Each number is 500 + 40 x the weight over the matrix's rms, rounded and kept within 0 to 999. Layers, rows and columns count from 0. Numbers have three digits each.

# gate: layer 6 MLP gate, 576x224, rms 0.0477, rows 387-506, columns 64-95
# up: layer 6 MLP up, 576x224, rms 0.0477, rows 387-506, columns 64-95
# down: layer 6 MLP down (transposed), 576x224, rms 0.0477, rows 387-506, columns 64-95
gate387:511476558507513518543504452562492480476509557588495516519438490517560467478487565505500552514528
up387:555491468472481539520443424535457467434499493481512516500497474482489520487458507491471517559531
down387:466591523463499469532525518455452473479440474503582452521460541517507486509482494517528546464504
gate388:564537502492501555542488495464562503421509566469488512570529515538396467459472459453410460415535
up388:536523448515462556521518481535478427545603441547449484466476508464482485558474532504514381582398
down388:492469531489540505496475521509519445494515451571535506476496481512514476476498473481529475424510
gate389:537521537426504561409530514495598539505481459491533487474535472439543484424513540517511451507454
up389:514523473556538490587404553527482532575550489502477496517495459495523445533446620497467561536496
down389:520516568528441507456501490459464641440468465514538473490601493436460473549447503450484494484539
gate390:555497513515524489489495515499486494579495548551582473533498469523489468479457499400477558537489
up390:536525489512475513484516468505568572437498515471528491522465542448528447439495533451503454546512
down390:544550549508471465484482472485532542576499578496596515605490508560488530434510535550523550524443
gate391:463497462533543493536531535504508504520475508530546495521511423489521494456488431511544511433492
up391:595516505535503521448520531518576481500505472585508484535457502512506453465437434544521593461478
down391:513464468436509513553504472458506525519549520551507486556505419479497454525561501454464411453526
gate392:530486530541502425518466462465507470489506506490551458417537466475453481512460510560541492472549
up392:471610521442529525545496498526504487503520471496552495556464527423523535509458527535462555539486
down392:491546516476523535543452449504527509572538447492528478525403509517452522538471543417485501490523
gate393:514529426507518510457464395558504550450563591558498460496486514529494549456548486550506447415448
up393:568508491516559515499604538515519493519528553467496569507471539557493537447532479520498487473530
down393:499481492513477463463516553474491557475526495406475495589560479435482531565518522434532513545552
gate394:493559460447501477475468525513531543569465557498567530483497505513422494461517513530443510544429
up394:492555490441528523517430515545440527492465539496535529454553415523501508534524472532542512541489
down394:487459545524582487464489453509492526435492512537394535528572462577516465467508504495505481469557
gate395:545460494531566425533529483481520544456477478452555480455632426522549472483505444485533515464538
up395:500493460580475466479492459481491570545486427479506513575533600571508519461418505491497523427536
down395:513467611477453568542434501499505521509479513525458462539444489513482453485425528552470518508435
gate396:514542514493523579481610412537541517393526519494476512580504492516528522532485514489494469477561
up396:466485496512480516521547526498461479462464498491431507512558493535514488482392542471497560480545
down396:477504573456501468551452546456511502537528457536532499439496520477500522455521500444489538541442
gate397:529528509452476499458455517541544467559533449412554459500506442539448503555491450515494472514455
up397:528502470443440542557453522519487487526485476524451533423497509524480504534514547517478454450535
down397:521483511573459478598449471476583524509523540525543531459483598493531498455511484465543435444571
gate398:483547517481479493483525529516500516532488485489514486500555453520477479467484483477478480505525
up398:468528500470476501536493499489495539530512512521527408541501490538476552542587559516481497524531
down398:423507528546521518538491527529497539540471553465461463512509526532479489480504505566472491452489
gate399:494528462526513476500465419545502490487457490513527485545533538478476538466470393455489490497472
up399:516496489479557470553547454530539511541481537480431522546423504483554539510449463448483492475549
down399:498508572521535492509521421533484516475525508556517435454529530527478524504497436481458481452568
gate400:476467571478483497514474485530509514569519596585500533484560519484488467483513594524498477479530
up400:484527532476497494539429505439504519529528468496501492507466526486482456501567512466536510400541
down400:543510464520453523535535516429541527454502490450524485498558546496495505555513438533532506513427
gate401:497520519481480510522534501528431472486467458481442568513537484507496511500476439484515470473533
up401:528496454498541487533480509527510471431544482492504499503477509477483527535467508501503462477461
down401:529517476462507488473493511503448444469481467481537529525460414491486534501538452430474542508544
gate402:477508509531499451506467428503526471486435539504551457479511487457473565507510504532479514413516
up402:471475529484443490506510505458549499565547485513444527507491438484547474487420497550503508489396
down402:530584427585481493522526531510520481496495540495445495518463485534489419497465561489515429433507
gate403:497498453572507460506531485561530488474472497508471532476528477423561505469501484560523491448523
up403:535511456434454504487474461434476506516470475574494551461501446431580473503492529497553526554510
down403:499544533507523519565450433444461491441470369509548518519495413382514555544469465468551514505512
gate404:499545496481530522496530505482527546513506567469537570487515510443529490477506467508499390392484
up404:531519510516501564470452467567498525514515535631555515508541433449461454519457468541467462406514
down404:459506533499522524587591455480470486477482477478544482501496505428538502501566506492490550483509
gate405:503564542518456485517471502460522541453506512513549530521582479470496498516509514572495453527413
up405:513487535517515489410467490547515506536515605547495503519539502584474537521537478481475499529487
down405:461486506535507487493490476501518472550498480538448547460440534485484444511493514463491499555556
gate406:507555517494499493497414506503555450530506545442541530495504473513474531450528435540497434457556
up406:493496492520560470423503552468503451487452539485458486523471533507473517463511538479533506516481
down406:473510555520485486481428462525588480531480473463566514510524470443448465509475451529485531511492
gate407:532520444508397493544436467512506497466462439472455532471428503524526483556543555501494484402531
up407:537460501427543618472490556417505557534487496552488490503479474534500463578537486603561518509474
down407:514565592487538524432482510481459486586444527555464488520463563522535565507483424497421510531437
gate408:478471434475537498456588410538507395512548505409435502597545566564439531489526549495495480468463
up408:545468555528486529487510504538501469534602547485409550530502451485574473471482501518463622491463
down408:518488559527501473474484528505496465514529578571482499552511462445396421518540489437516518550528
gate409:471492504460464489514471480606448466493485551476496477514449482533513484491500550485468510521595
up409:516548479567562466485498498484456504503456528494482496490503487508587554529480508488530509510533
down409:528537398462439449472524492470468492423493513493416504495517477481455497486575512514428433523501
gate410:555479547512492495527504550476513452496479499526464493440503488496496559471511549524452534484488
up410:461504501519437525559549514417460476516465470534487527454452558525573417507541491497454403509421
down410:549511531514507527521477521511524497527507512490548532451478474443547466542525485475494497456498
gate411:441575525582585451558519464521525513486479567563524529503484436524543450445506522531569487508473
up411:535404480518461498504465481457514483496520454529473441473482517526553487520551391495557369549410
down411:515446484448541444561525519582556493521495492470475510458525467509494489450540573577529428464563
gate412:495482453513466508489495548553511533430541533494514460462551466537507527501514434510467520470470
up412:544452454591452474471464473543475506404593583456439540538456484555533484453466469498462457463539
down412:465517505554531528540470489573506538504553472473499460532518477506478494515460529494478495491483
gate413:535563512509479478520493451445476472458482517525479553475526470473578496550482514512456572490499
up413:495486546433524491499528482476469540526477528469546571479515536515460481456466449516537487535576
down413:463513557469565526449546544431478480484510503422531525511462544463531483474446466479457520497571
gate414:482445443465515572504481497602488434527530569458459502515483460471511516556456537558538535475466
up414:559477451498517438486486496442511473464513509473433379481575499560541452498512456535488578446495
down414:423508465482525497476509536486427499504585476494379459579503522531552513555520569510504546485453
gate415:507514509580516458446386541525516519531457602581539440508546445468537401543441461519535490552474
up415:514545488503540491428500517479547501447533472526426497466527495468480469492472519529433498540473
down415:433460532492469531467527441441483496515507512500473540522569442493519578544519497590541495501521
gate416:491511384525486508533513515469436542551511442470505550458436588530455498455428486564464490502452
up416:490498434500473515447515513364454601464538541416546465519524568515562532473537518480506491479522
down416:499549529511477526505525519474522406488516533592580496449500544466558533491475502508441523537454
gate417:503476452514548527505452459581542488475531547542515432470478503468479469451410462503510425548540
up417:470581486436488490544515471549457475500553488480482519466516609535507499502460480469496506503488
down417:477493558481511424465499499460517487523521523512478572488504443488515555518476589559460486555486
gate418:479524472525537444476452485503489514460520586512500540502497519508505546490487481565524520569491
up418:506490520468541536532464517477508541485455530449492451490563488571480541527432501493484492582381
down418:425472557435495451467495444528529464506474468485491560487500475520514499536491570492497469467553
gate419:466511494459485451508489470563448486467528497473575453518492499467563527562454403475443527486540
up419:436562539501490449493444501562553471520463599582493439474563490474532502487462471492564525525542
down419:521474491461445472486505505518552511467506504499525430559466476558505470506532484485538551548415
gate420:506548457439515514526455483599508524476513549535539498511577467489490485506480516522471565478501
up420:500502448525484423492433496478536470541432447512518461533489507488521539472539478451479482470517
down420:532513592537491535554436540455474476533489444539518519554487485494547514502491531523432504491485
gate421:446523476516494482558490441518461548469443508550404508559431515490491488514455511508519537512450
up421:526606426436507534563485508457515534511477506571437484519519441542513519546510540497519577489481
down421:504526526494486497506526512500495530470507475546526441515488519479509509481511495518506473416511
gate422:537482531535482484460511510542490465475558530568521529526549497533483514530468481460469538469491
up422:557514508474461528480494593525544542535494482522549558467465487547514484477563534548435520477486
down422:493452509475532567517532454484439540505540514469452441554437522481477461472504437480539511476507
gate423:495488463517571556552515439491472532517494528559500452546457538530462500470474580485431479488531
up423:475536453496497458495504446543522462438399514470517446554527471562446473534425535465526506451443
down423:460476509473488537496544433425485507533507438545521525473464460491500458409509526538486524453489
gate424:460492458501514503452540529410471523476514552500587406532544455489535491427498530501463487538472
up424:529497496485532508439549528431486494492450572516434526541472542508580512533483448524477570485498
down424:462439553509500417558442487519530504548524487489455497424464461469429500524477474560473485569517
gate425:464543518513537541459433493549573604531445494504573532530553524454495513540482475447495478488566
up425:485494509514470437509511497524545551512478503485449446569517418479473536525453490541501519479546
down425:440592543472432487493514470473504495571528530485480484528508482461519503451483566497542499466521
gate426:530576495488512487513499574499475511477579489525482503551511537481526556510462580521472570480474
up426:487493485477535566383531545525474532524571458463421477502505522546465507508450498562433433522506
down426:517473492530484514459532538512523497446510462494454475475512432445502443530490449474535460450525
gate427:471513540531551526475463510550494491509485523451483499484474476417511510453461540539485522534504
up427:463499524520505510475489432487473473440437540502499413535561507467500530519489506486463485462533
down427:552491439454487482485523489553481436474488493481443491548454498536525553578538525439570458513464
gate428:551462494472506498478473450565494525574463594573515508479530438466513476523476452501488555513498
up428:519509486477470537544498447517598481456535512517495489560490474444471517508449430467496506577532
down428:504542450494508502530465474554517451491574474522545417479603449485498466500554491504587458500503
gate429:527499413563490509558498449415498519453495480497549480482602561578557462466427444442507456490524
up429:457497456559519535537510505466483493491445546452492495479481524502557415543438470421559548545576
down429:487492380496534451443444524515416472487515586520504481484505526539494467544504488452476527497508
gate430:516548547495463489509481518535506548561443564556489473534509551511517592495470503549538456439568
up430:561471488455464507530541452481491520536487467482499461564541438491561457483507518545515500513500
down430:520508514538449471505483493519505496470478472459510449561455512506510487537477518566480479498489
gate431:451503508531446470513426515484540534579481498520456439563483427514448455501479494484479517486419
up431:536517508526562575504543487388521448515471512512487594562511438462554451499471435528457512435479
down431:513486502495532502539460529514458551529544481496480563488501510515476524452463530514484482541502
gate432:524478472560566471514515551520542555520468520505517499578546549533524474515551426568489556473463
up432:471490447443529487485517526596544536531571471564467521444510528511518520520591449558498501448458
down432:486497507549545533431483477421574543488488469494559482539490496524541528488587466488469592506492
gate433:513527498466513530544474494536509487506506469447438529451424488415471539423566545504434506419528
up433:470535554466496445438475409474536515448516461502468425539505484470444520514484459398495481468479
down433:524535528548509495545520452481513547429461462481523548469518463380475516505470474442467515459441
gate434:479480438528517464522499478510542452505485505543471469499476455485485502510484473471522536489516
up434:550438572445493499516515493592488529538490534456527496511476546544449496535510518510540495557474
down434:476504475420492490455509536540495508536546452480486495477538483440556475502444524503498518526483
gate435:517517589499469449484477520451532434421536421454521434482506451552486473527425501523498487431464
up435:554553435461574536461518539459555475509532516407513501540480553513535443488578513535386455606480
down435:530458451582544477505457549539522519511541445555515536499540548455453456524492490512554505436526
gate436:506467513554531485503489472516534548486477546519489449530442506501495492386561469520564515498534
up436:419543492554521509560448502493494488496501525485513493511498449535528449526449458509511515502484
down436:457526472527537543464535433553523579482436545535541480494500578532489598435502496454479543465545
gate437:529481442517487458502471542517530504594551517510485423478519519514464485501529459536530512474468
up437:504551498503450585469526480501531574536485528458485549449461460457489600519478514433492517608466
down437:536480482482486480516473482495452518458508521512447483518455486517458506550540497458416495525465
gate438:508517472486472489491486530527461525525480547548519409621524486526487499503399504476522511515561
up438:492478457494457445513465497514594447444517513526508456449496513502466500519486478553591463512450
down438:530456512465579439470442535470478564485520560534502558444559512518531468528486458467493472515461
gate439:525483573491478448481553530473494438514520479490454469538573492507440483479441496491504480528485
up439:441596551535436486476455533544562513481524505501537477499497512523458452517496455515564488577494
down439:487493605502524573529499481481500493477500461507519501469501482517539444458513509597443529577524
gate440:493538515476483563526534505485500455518449567551523483519524521517516454483494528569454496449467
up440:517449572562541524468518532525549454441615530441454493486472565512480523540524501546567430587498
down440:535470478408483514450494455505518446478563461510437494514494505489504499462496514417518537458536
gate441:528480485510530563471463431492455527577519471511491525409523436558512470507569464518479557491501
up441:507548485451576560520581500483477495501534491454525532549443431453477481475537479475506453482568
down441:512469500476495512492549530520460512515524481483467502582489553572445478448494466462561438459520
gate442:515496449550480479473430557585524444529502460467511523484574425532436507541416585499476476542529
up442:568469465505512559496511437510436507537476553502521503514524479502522482555489524561557488492491
down442:496513489508472428508489547479507507573551497401555498516520480485515570517484539503433521489530
gate443:561564481525532547506550478494456480496540510518527493422485484483515490474430499505478539496508
up443:513489558509459533543519528523510531443526534435448518518503497477475491570523506574520549510521
down443:458497585439489498452511603461595531476520510494466544507547442462553561530509499453502480560485
gate444:524485424485511539550482431451449587523585473531525536539478480468474499499468517542421526578455
up444:544556577468468572477521501444454555548471532541532469477490525506481461539505531513484569598439
down444:492538522487515517474513506410522501539498512480412567548481497451561498488497547559580520551566
gate445:498523526546484477607495528470501626491583511491511512503547533539494512438468518469477584426508
up445:502442527538448522529510482557558490451491592512536541497541467522491492392582498527548467448465
down445:517531443477429516486577523536493548396513603506476469523526513539429444484511486460514552440488
gate446:518471487488606556575510443532496465526577483471470563480498468431467391458471426487459523504525
up446:518532544538530505531529482522494562460573527510507535466509532533473473600514556447466443479422
down446:492459491431528553468467553472508563546461475620519486492422519502492461561584488499502500428459
gate447:508481447568487497478482478484504512521547559480533525465559513518417440541471489530475517481534
up447:497482538507465452529498487522450479455415488530542525506472533557594460499505474479505544482389
down447:485468484457505503482523474458512500515597462482542525518507609550579479489466537527479509506414
gate448:514508548486555529520511512497562503540501495504543477435467512479479511512502530558396522463480
up448:474549551538512530446535460525502482502478520521481550481492500499513518485575533503498564460475
down448:427441496531526485497420556506494555525564541549550529519452533544432463548449486449376453477498
gate449:455546508462481480529490524575478529473526481443487453560563484504521469516503470472430429529416
up449:551487507508502543500480477495531535467496499568430516436526528441438464515477586453496490524552
down449:469501502569511469570464537499528510483549540519491483522549523496532475451484594443421506545421
gate450:491502455507526510525526546487485500598434530512453566544506437448573540476482508494473524477483
up450:493541506494517470474503429496528548491557425498443533511511455543499482483432525480471494502504
down450:446464501519453548524483497477527446521539554539461462522525475504448519508572465529559480493424
gate451:506513539461474531531514553519509474480522471479513491570479520455569482521504522541550611504488
up451:510536566558557578447512471532491467485474511565534492430515497477442527487477488506482498504520
down451:561495468474453464454509500500527520440554434493476499446484449444592509527442512501503434544502
gate452:431513454487501567484475494507584495583409451464463552590554488532469526514484435575524451523519
up452:457451477502476429465437451491520433517491507513506471528445419507479530512471410525467513428524
down452:515516546473526536547505465484418478486451525584450540497465459490456530524495501554524533447413
gate453:528528460509529521546447517531507427520508491522563466497525511555517452478557510578534523441416
up453:547537421495524462459494480476394456441500457473527463431533539554505505490547521536488504434506
down453:515488536485505544491538523497446492492499464472455547475565495536514489493490519510524493467551
gate454:452471551454472439440555446453492510479476492507475470478486487462504462502562525495463547465476
up454:478477503428514492453450461437450499461502546531422554424509481527515479504491462549457542495465
down454:484455483502565583480492503514493541540438486561497519471564476568502475559508497462467588490542
gate455:539542546500503568567525499539512510452459502515531512518531503509484516513520512515474437522525
up455:397491457476504547542504550477469542524485459502517571456444471584507497470478549471556455510475
down455:489545523562527466459523465484538435512601483446432518468504485554460582457373460448429511497543
gate456:502531495472503510582454466462484497503549462498486520500492500543500550512427508581503471435453
up456:520433428457487557509516556532510436482550480558482430494523528455522532537539518438490525452497
down456:462447404470530538482501512482463506517452497532501506466486522506536522539442475475499521487487
gate457:410472476499539429507473495566533517540473545496409508471507451542433553412508580534519458485513
up457:528460497453510524475619498475501446460481530518456499441488492548533489545497526511469559480500
down457:483491556535549546517489509526467514502504466467481488523526567452461491531500555471519519510455
gate458:498526552491443501503510503486518566487473535514487435487530491439423466525596508469458495501509
up458:512538492417490476508562488500527514518447538552528531564495550437475530493563560516494532521450
down458:455507456480441398474489561541548493558492517572545557530406573501479424469543485479461453533470
gate459:488546505468516482534472490471405544575463489571423547525513478448525557539477525598455500420474
up459:586473454519562579391499534513458468527461437475506470530496505538500526475476452528487558573478
down459:496538571487478540447475525488525524525521427462533483486494511561464479521491466461501599467489
gate460:516527443507471508507468428436531482539546500506537436447441550475532553551459423537473447534404
up460:508506514555373548517470541513490470531518479533534491492458442504435496514503543495420471523474
down460:488510501566447561499501443555557495422445542480530477559510590506531495464491502507543461524483
gate461:574574470527521473524515496477528427514472535408540550514463485457482499558468418474471472573526
up461:551547547467511503471452574510441471500490487478539533477547379598443486509521539529487461499551
down461:498536531496557546530533473496468466553484530505577490483541488414516600460567490445502511569589
gate462:472558543500479406529508458582523601408522528422452542501590466536517541573421493550496525452490
up462:487505447557489465535539472462474444481447510531475479511520552480521512459533535464567500502467
down462:502466431480414521526454467446542475454527461535472482600499544564576570486466581588492482438482
gate463:436539450427508499417488535484543494533534508469565461502568506532437481542500452521566513543530
up463:519521473484475479480499477535504488546510531524546428485506512452527555401556512559496503540491
down463:486504539537463515545511518504499479535487480527469463469426448437540479428520491491487521500462
gate464:529510480503473499481519472511533535537409511537505488550554484488457469499540431547432532451487
up464:518463602458494497458471495522541551439464479594513513535528484469479494515602571573460509506474
down464:460523440517532475446596523491488524446561476467500514500540508457461487467549531502517503427475
gate465:525516461492412549534446542512562480440545522544536487468539477514511526487519466491477385441389
up465:501505483563463491458491524514579518503485523449495524507572477440506509405497516527476543493468
down465:432467500520513471490405532449563558475497478435519497564485499509481536508573473519497505469525
gate466:507509480475417515510538505508484460491541470538530594559460505473496475527446545515464467444518
up466:437471494458484529456561447451434520572446495522498480536481517512504490477477466447553450497433
down466:549518415520591510525493502529581544510530492529524477404514524510484459461500497511479553524561
gate467:519528438553527519544449453557511516500475489555515427512511541485458519472441494509499516507479
up467:495465470508484523488472451461464444481479511489513447498502505524506513438458554540483501500463
down467:521460474484484510424510589546513506591513436484467464553498488452502483479497448469460447562514
gate468:553475537483565508528520507585485558478509488473500534504446552487545498515468490520456514479510
up468:483569565567503501491553531484420452506492486509461528490443512524608421544547469449628459491540
down468:495519478559523487461505538426456556573541521464508445506611458500495498498505467479553473487535
gate469:612551495465513513495561406526534552515441462454489497422410544469497441506529522530451454494447
up469:517460546540536504431559443521566521440491488471495484463524509498523469465508483453489469524517
down469:485489482506435471480490525569445452445528527526527550538473480566461531477498506506493566549521
gate470:549533529511443489522530528585454508562503525520414505452538448512451423548491491471522501533482
up470:520525528557527506458514607470473435524502440487485472495549547496496527417446504473566519446501
down470:516501470471447509504532532557470478528436469532518492549463480490538531507534504523547490474527
gate471:517511457526501506528525514494471545422470477432466515512489505479462476462526586549470474475457
up471:429518529500522450516533527493487514519568443521474488573504494552524446561502525564445472490464
down471:478536479501487481519525478466453609451463457529471467544533526549521532545561522558485524507486
gate472:482486525478555518441559407485515507503452511427565506469455504490422510554542462486522450469580
up472:479503534492540561468453512524527558449504531519474434538518458538486447517500456508526469400492
down472:553512508497521496485479546522506528450530511466495488509464509567483522507531483461484504496509
gate473:402536528541403510502479487504588493505522460505504531573558526471535519544454488526478462518482
up473:537519487478416529491521422535521530527504507540532494509424476584554475517496492452526555525565
down473:436487448401486509485487521571462550437537545523511535485528399461453566538493497567491398555531
gate474:417541461533458474484579456498475487453469519481517491501539476501504510455499504475483514488552
up474:523487562530511413465468552483481513489482497481394541517563478487466478483507444551507578491492
down474:458527574500481479497502545386539560486488434524476508493520517572482522568532489512492512437488
gate475:464579452500453444572503525498581482418583477461449534571545461492459545542509462569529516526485
up475:465479526520448441509429493427481519444490534522483491434419500510524439544472567499480465494460
down475:486536410458478408516440541552572510484574534453454507536446485569560468572468510479617513470500
gate476:494531551469483496503473492555487538484530564416548551498470462445497524513496504461474500398485
up476:379492440554443513555501457489509501505416524471414520538505519486499493549500525477538471553496
down476:493509451480536446456454465499469509472533506474486488437541481563432436520499548533467427464493
gate477:475459502513547533502517491459480541611494512565456529454519524468484409528485518472459571431533
up477:481578600521429532536493538421535539486564490510537576510496414543494496499425518432430585476501
down477:478496494445466473447470599517577488581483508582554440417441523488467461519450512471456510510563
gate478:522547561464527452511544399533471478520477528549521484521535493513491527421558466474467455477584
up478:493506513460592472579553441489513444492469469486519522542457473465535503519516494491465498413472
down478:505524460498448547434521563491491530516413486426493459445512547553468537432535510558464495468490
gate479:555519553449567483539512458482515520628501579503499507499435531495483422454575549482595588450447
up479:491488472415506500538517463471488510543561542520453497552488562398452497468461421486523485519460
down479:512449512532423557560552478507520435511492515509510494472470475501501501498412473429531547571461
gate480:449566475520508455553412514535447501470453538483458485494489495539482558534502469543446587530505
up480:467453559489607563458492512498504508480493444536474528515461486565454455536517505491504464491518
down480:538497485514523553533420508497502512444454505498492500515463515531556473475448464541494504466494
gate481:508385415545560509513526456547505568534523490508446509520511532498578540474513484562398506458448
up481:568524572516483424489418519457462494559518535437534494560465469470423510496460538459554563495494
down481:480540486495483507422488527492468485565514514520521480501464521595576575487444525530550538493437
gate482:523546434506466406540413520444468512528572567474509471456433542518485500487502470529494542428498
up482:440420418511545423520482510450503512499517556562487490467429487484530433559492518606503484463545
down482:500515527480475516499556494447512522450417517460487513548494471491534536482546508473517440499528
gate483:486547487583528584511525470548485521448509595545470499537573495482498507488447459481494408503518
up483:544521555528480537461488475561482459539415541488510430521471521528498526465489485426583573529522
down483:498382518530461441563505427453469400505485404466476502442517533477538477509527508456497531549420
gate484:502510542476540576529438546463447505477506478498492518452515451481571476517496462472475507548537
up484:556566484446439455444435524491538565435528500488520478526482485587520537531496398525523564506459
down484:482465470508480520616526467515458484408459534471497470502479544430526538526458546483545478558504
gate485:445454547493522522464502551531483467453428542548534468507536557497483506449506458499504463469563
up485:465494471488541486527568502461519499492510511499426521475524513510458569404562468466403534496480
down485:489477482427506496498483504471520518467572548529520473564441517513523524422475494475523523573456
gate486:513456433596476409489435432564509511500512533490520453457518559490431516468542524467554411476508
up486:539529470476496494515451491569511465529472556545578452474470487588548487460534401527544486497498
down486:556529479531494616552519443525519461470527465434467499539374460509539471418581530527536443419519
gate487:498458392527455495533478528484558522515482472451520524437543511465492524443438559489526465498413
up487:521487429474377484561493515509492487509442490479521541454513546475479559592484515417469487520486
down487:452582599547542420464440451497442550478484460539528480568483538539477506537437496491443519572503
gate488:516505501484563501499474430515499450468520555513470481470524585505449558503475561515540507464524
up488:512508528431448534468505510470526512519429529533495579448542452480446434607529509531518533508494
down488:548513513481480494458537505518546548496537585426522469508524516530549538504458524445476450497533
gate489:463505538482521502535474424521510558522528518450454438518489518473496386517443499528482452503522
up489:582561517523504470500556509551562557536588531498429512541528562536437519481564452461564486524488
down489:560540468429572527526462498586491533512512501436510508558533476497520554500454490528483547526602
gate490:488466462472540477470475518516517489528509500517593477488495517481499413501520473456512554508563
up490:579543476553472521444512525516436511481538457505467397517481426548529521529524532486500516515487
down490:500528500522489514481487547472532483556489484525524538452502452525474484483437470494541499463567
gate491:510520460430465461507492472477426462416420491592498477464457517496488529489466599500542500508483
up491:506486487477511506455509532498499464520516486465483482496532525484436492409415450550546470478502
down491:495501561538555478483476471552386503598445570522500519540446557503491483464500501543487488501471
gate492:456464533514553602542480442530473547514537529496492516483569468519542463494446464527484483455497
up492:447459577461505539481471534507466537562531437498480483466518499496507537552461535416446504520482
down492:562533570509519490488538532470506423523476522523534482494470549460547534532509501466441476505554
gate493:466546482490579451499555516529471466427557543546581496468461510409462418493495478534464463537469
up493:577491550585480513454494490483523488466488462473493544470538558439512488464527526533509428520464
down493:487554532570444548494442540468427458453457515481479511455511507557493438470524509501544518452534
gate494:476601433521540526434528459516486473485524570570536448493504512540445474518472462495490495491530
up494:517540597513491529515475539542514561520464519515482486549452580534483594549464507532532551468532
down494:549544475413502506480483512460493454543496484473443429481545504475488543470478544499526474485419
gate495:526515440398508460586523486460465504537556490541516499552503423533452534479467493512414580511478
up495:435478439465481482597520473528485533460527530552499566388529487523469478436494466626485506508471
down495:529494495526469484567468547552447526478491564527486493480477505452444529547539432489425473578436
gate496:489571489569465427522537546532496471444516518531539493463461465558520433491571527476394542467527
up496:460514454576503545482502448540516547477588498487552525519483503470568521456488510541564470513481
down496:486450471504527474506494536548471429510487481451523551490522584455503541523531447458424529505516
gate497:542489462516424423567520473562465492491503537522531504482506443468507424562512587502469505504578
up497:606486495441554492497457431473490501509475421503485478428494511536559521449496429504478510512479
down497:530513486446470477471573527510554534451542487476507530462507486548564554538399564470465481491465
gate498:570460479595496536553513480499454534499506555485514568590486521565417522506490538483508543508497
up498:496486488453446515551428456538479423473541517539466488536524559511535422489515548447491476534521
down498:486478434516454438526456439488536434458569576581453495471466529460485526565498539498483422537531
gate499:447504467501507437535518446542515446548448552509502499544451508409525526508535537495540523457545
up499:526516550473566494534480507441521517557537514506529493465438510477453491497493463486527478519487
down499:528524524476483439466492536456506463505467604465495442501503546455533464506511483523546550528433
gate500:476561420472481510501512398441533448478485453423510420508505420467587568434515484493481501404540
up500:518523505450485439437521436490556489485503510471488510501533472453457546501504474498465498571510
down500:510481507577543518472539492482548503467436472437490466518515473534499510508498498521590472406528
gate501:539457483541498516500493432520472477468515490448536503482506506502500477531550539437519459472532
up501:557459537480551486486501527472509487486454534475483529515530476502486537476443464545538543522508
down501:537561482501567479463479470554440522519482517526520475519485562457536466568566480449512484544421
gate502:524520487569451473474492473570542544536457502482509469453436499522500497492492526502509497479512
up502:501446448511443570555467537523487506492468495493462487511524495522462555511529583575561604468484
down502:391477490537450456451502567499488463520464533523500458533494459527477577501552407502532553517472
gate503:527450497478466495469493490535490558541498505497568482409521447598444468466514450522478540524509
up503:539506447457550528461500503471464505476492481503443497514476474504531463562491427536446454529536
down503:489454500491519488496455445446541523582467423589522549441499523507488493498504460484535427569511
gate504:558563595467503457545489521503523542512583572508479578439540541470510489524506478452463473494514
up504:492511507464509487497488469502519481444481495465517477509501468562485499563509522532536468527537
down504:509472494490519472489471443518429515506473491479419525556460533540506569472492519598475542542533
gate505:482497531495494495507502433467485532516493476464541526532520420555505483565499584572502437436489
up505:508528496603526511533509500414572480500485532464523499508473452547547506521485447527535576550496
down505:535442434440555495501472475472473465472520462557504552438484513478522542439445491532536402438514
gate506:500462441519474555482441471527558458524547519531478514528492488522526570485478503586458582495456
up506:556468463519524561490486525480442597468505469506514398544499541433513522530523493492616490487511
down506:546465458509589515537493497552503485517519480568463535478511510511529529487569486440547475460467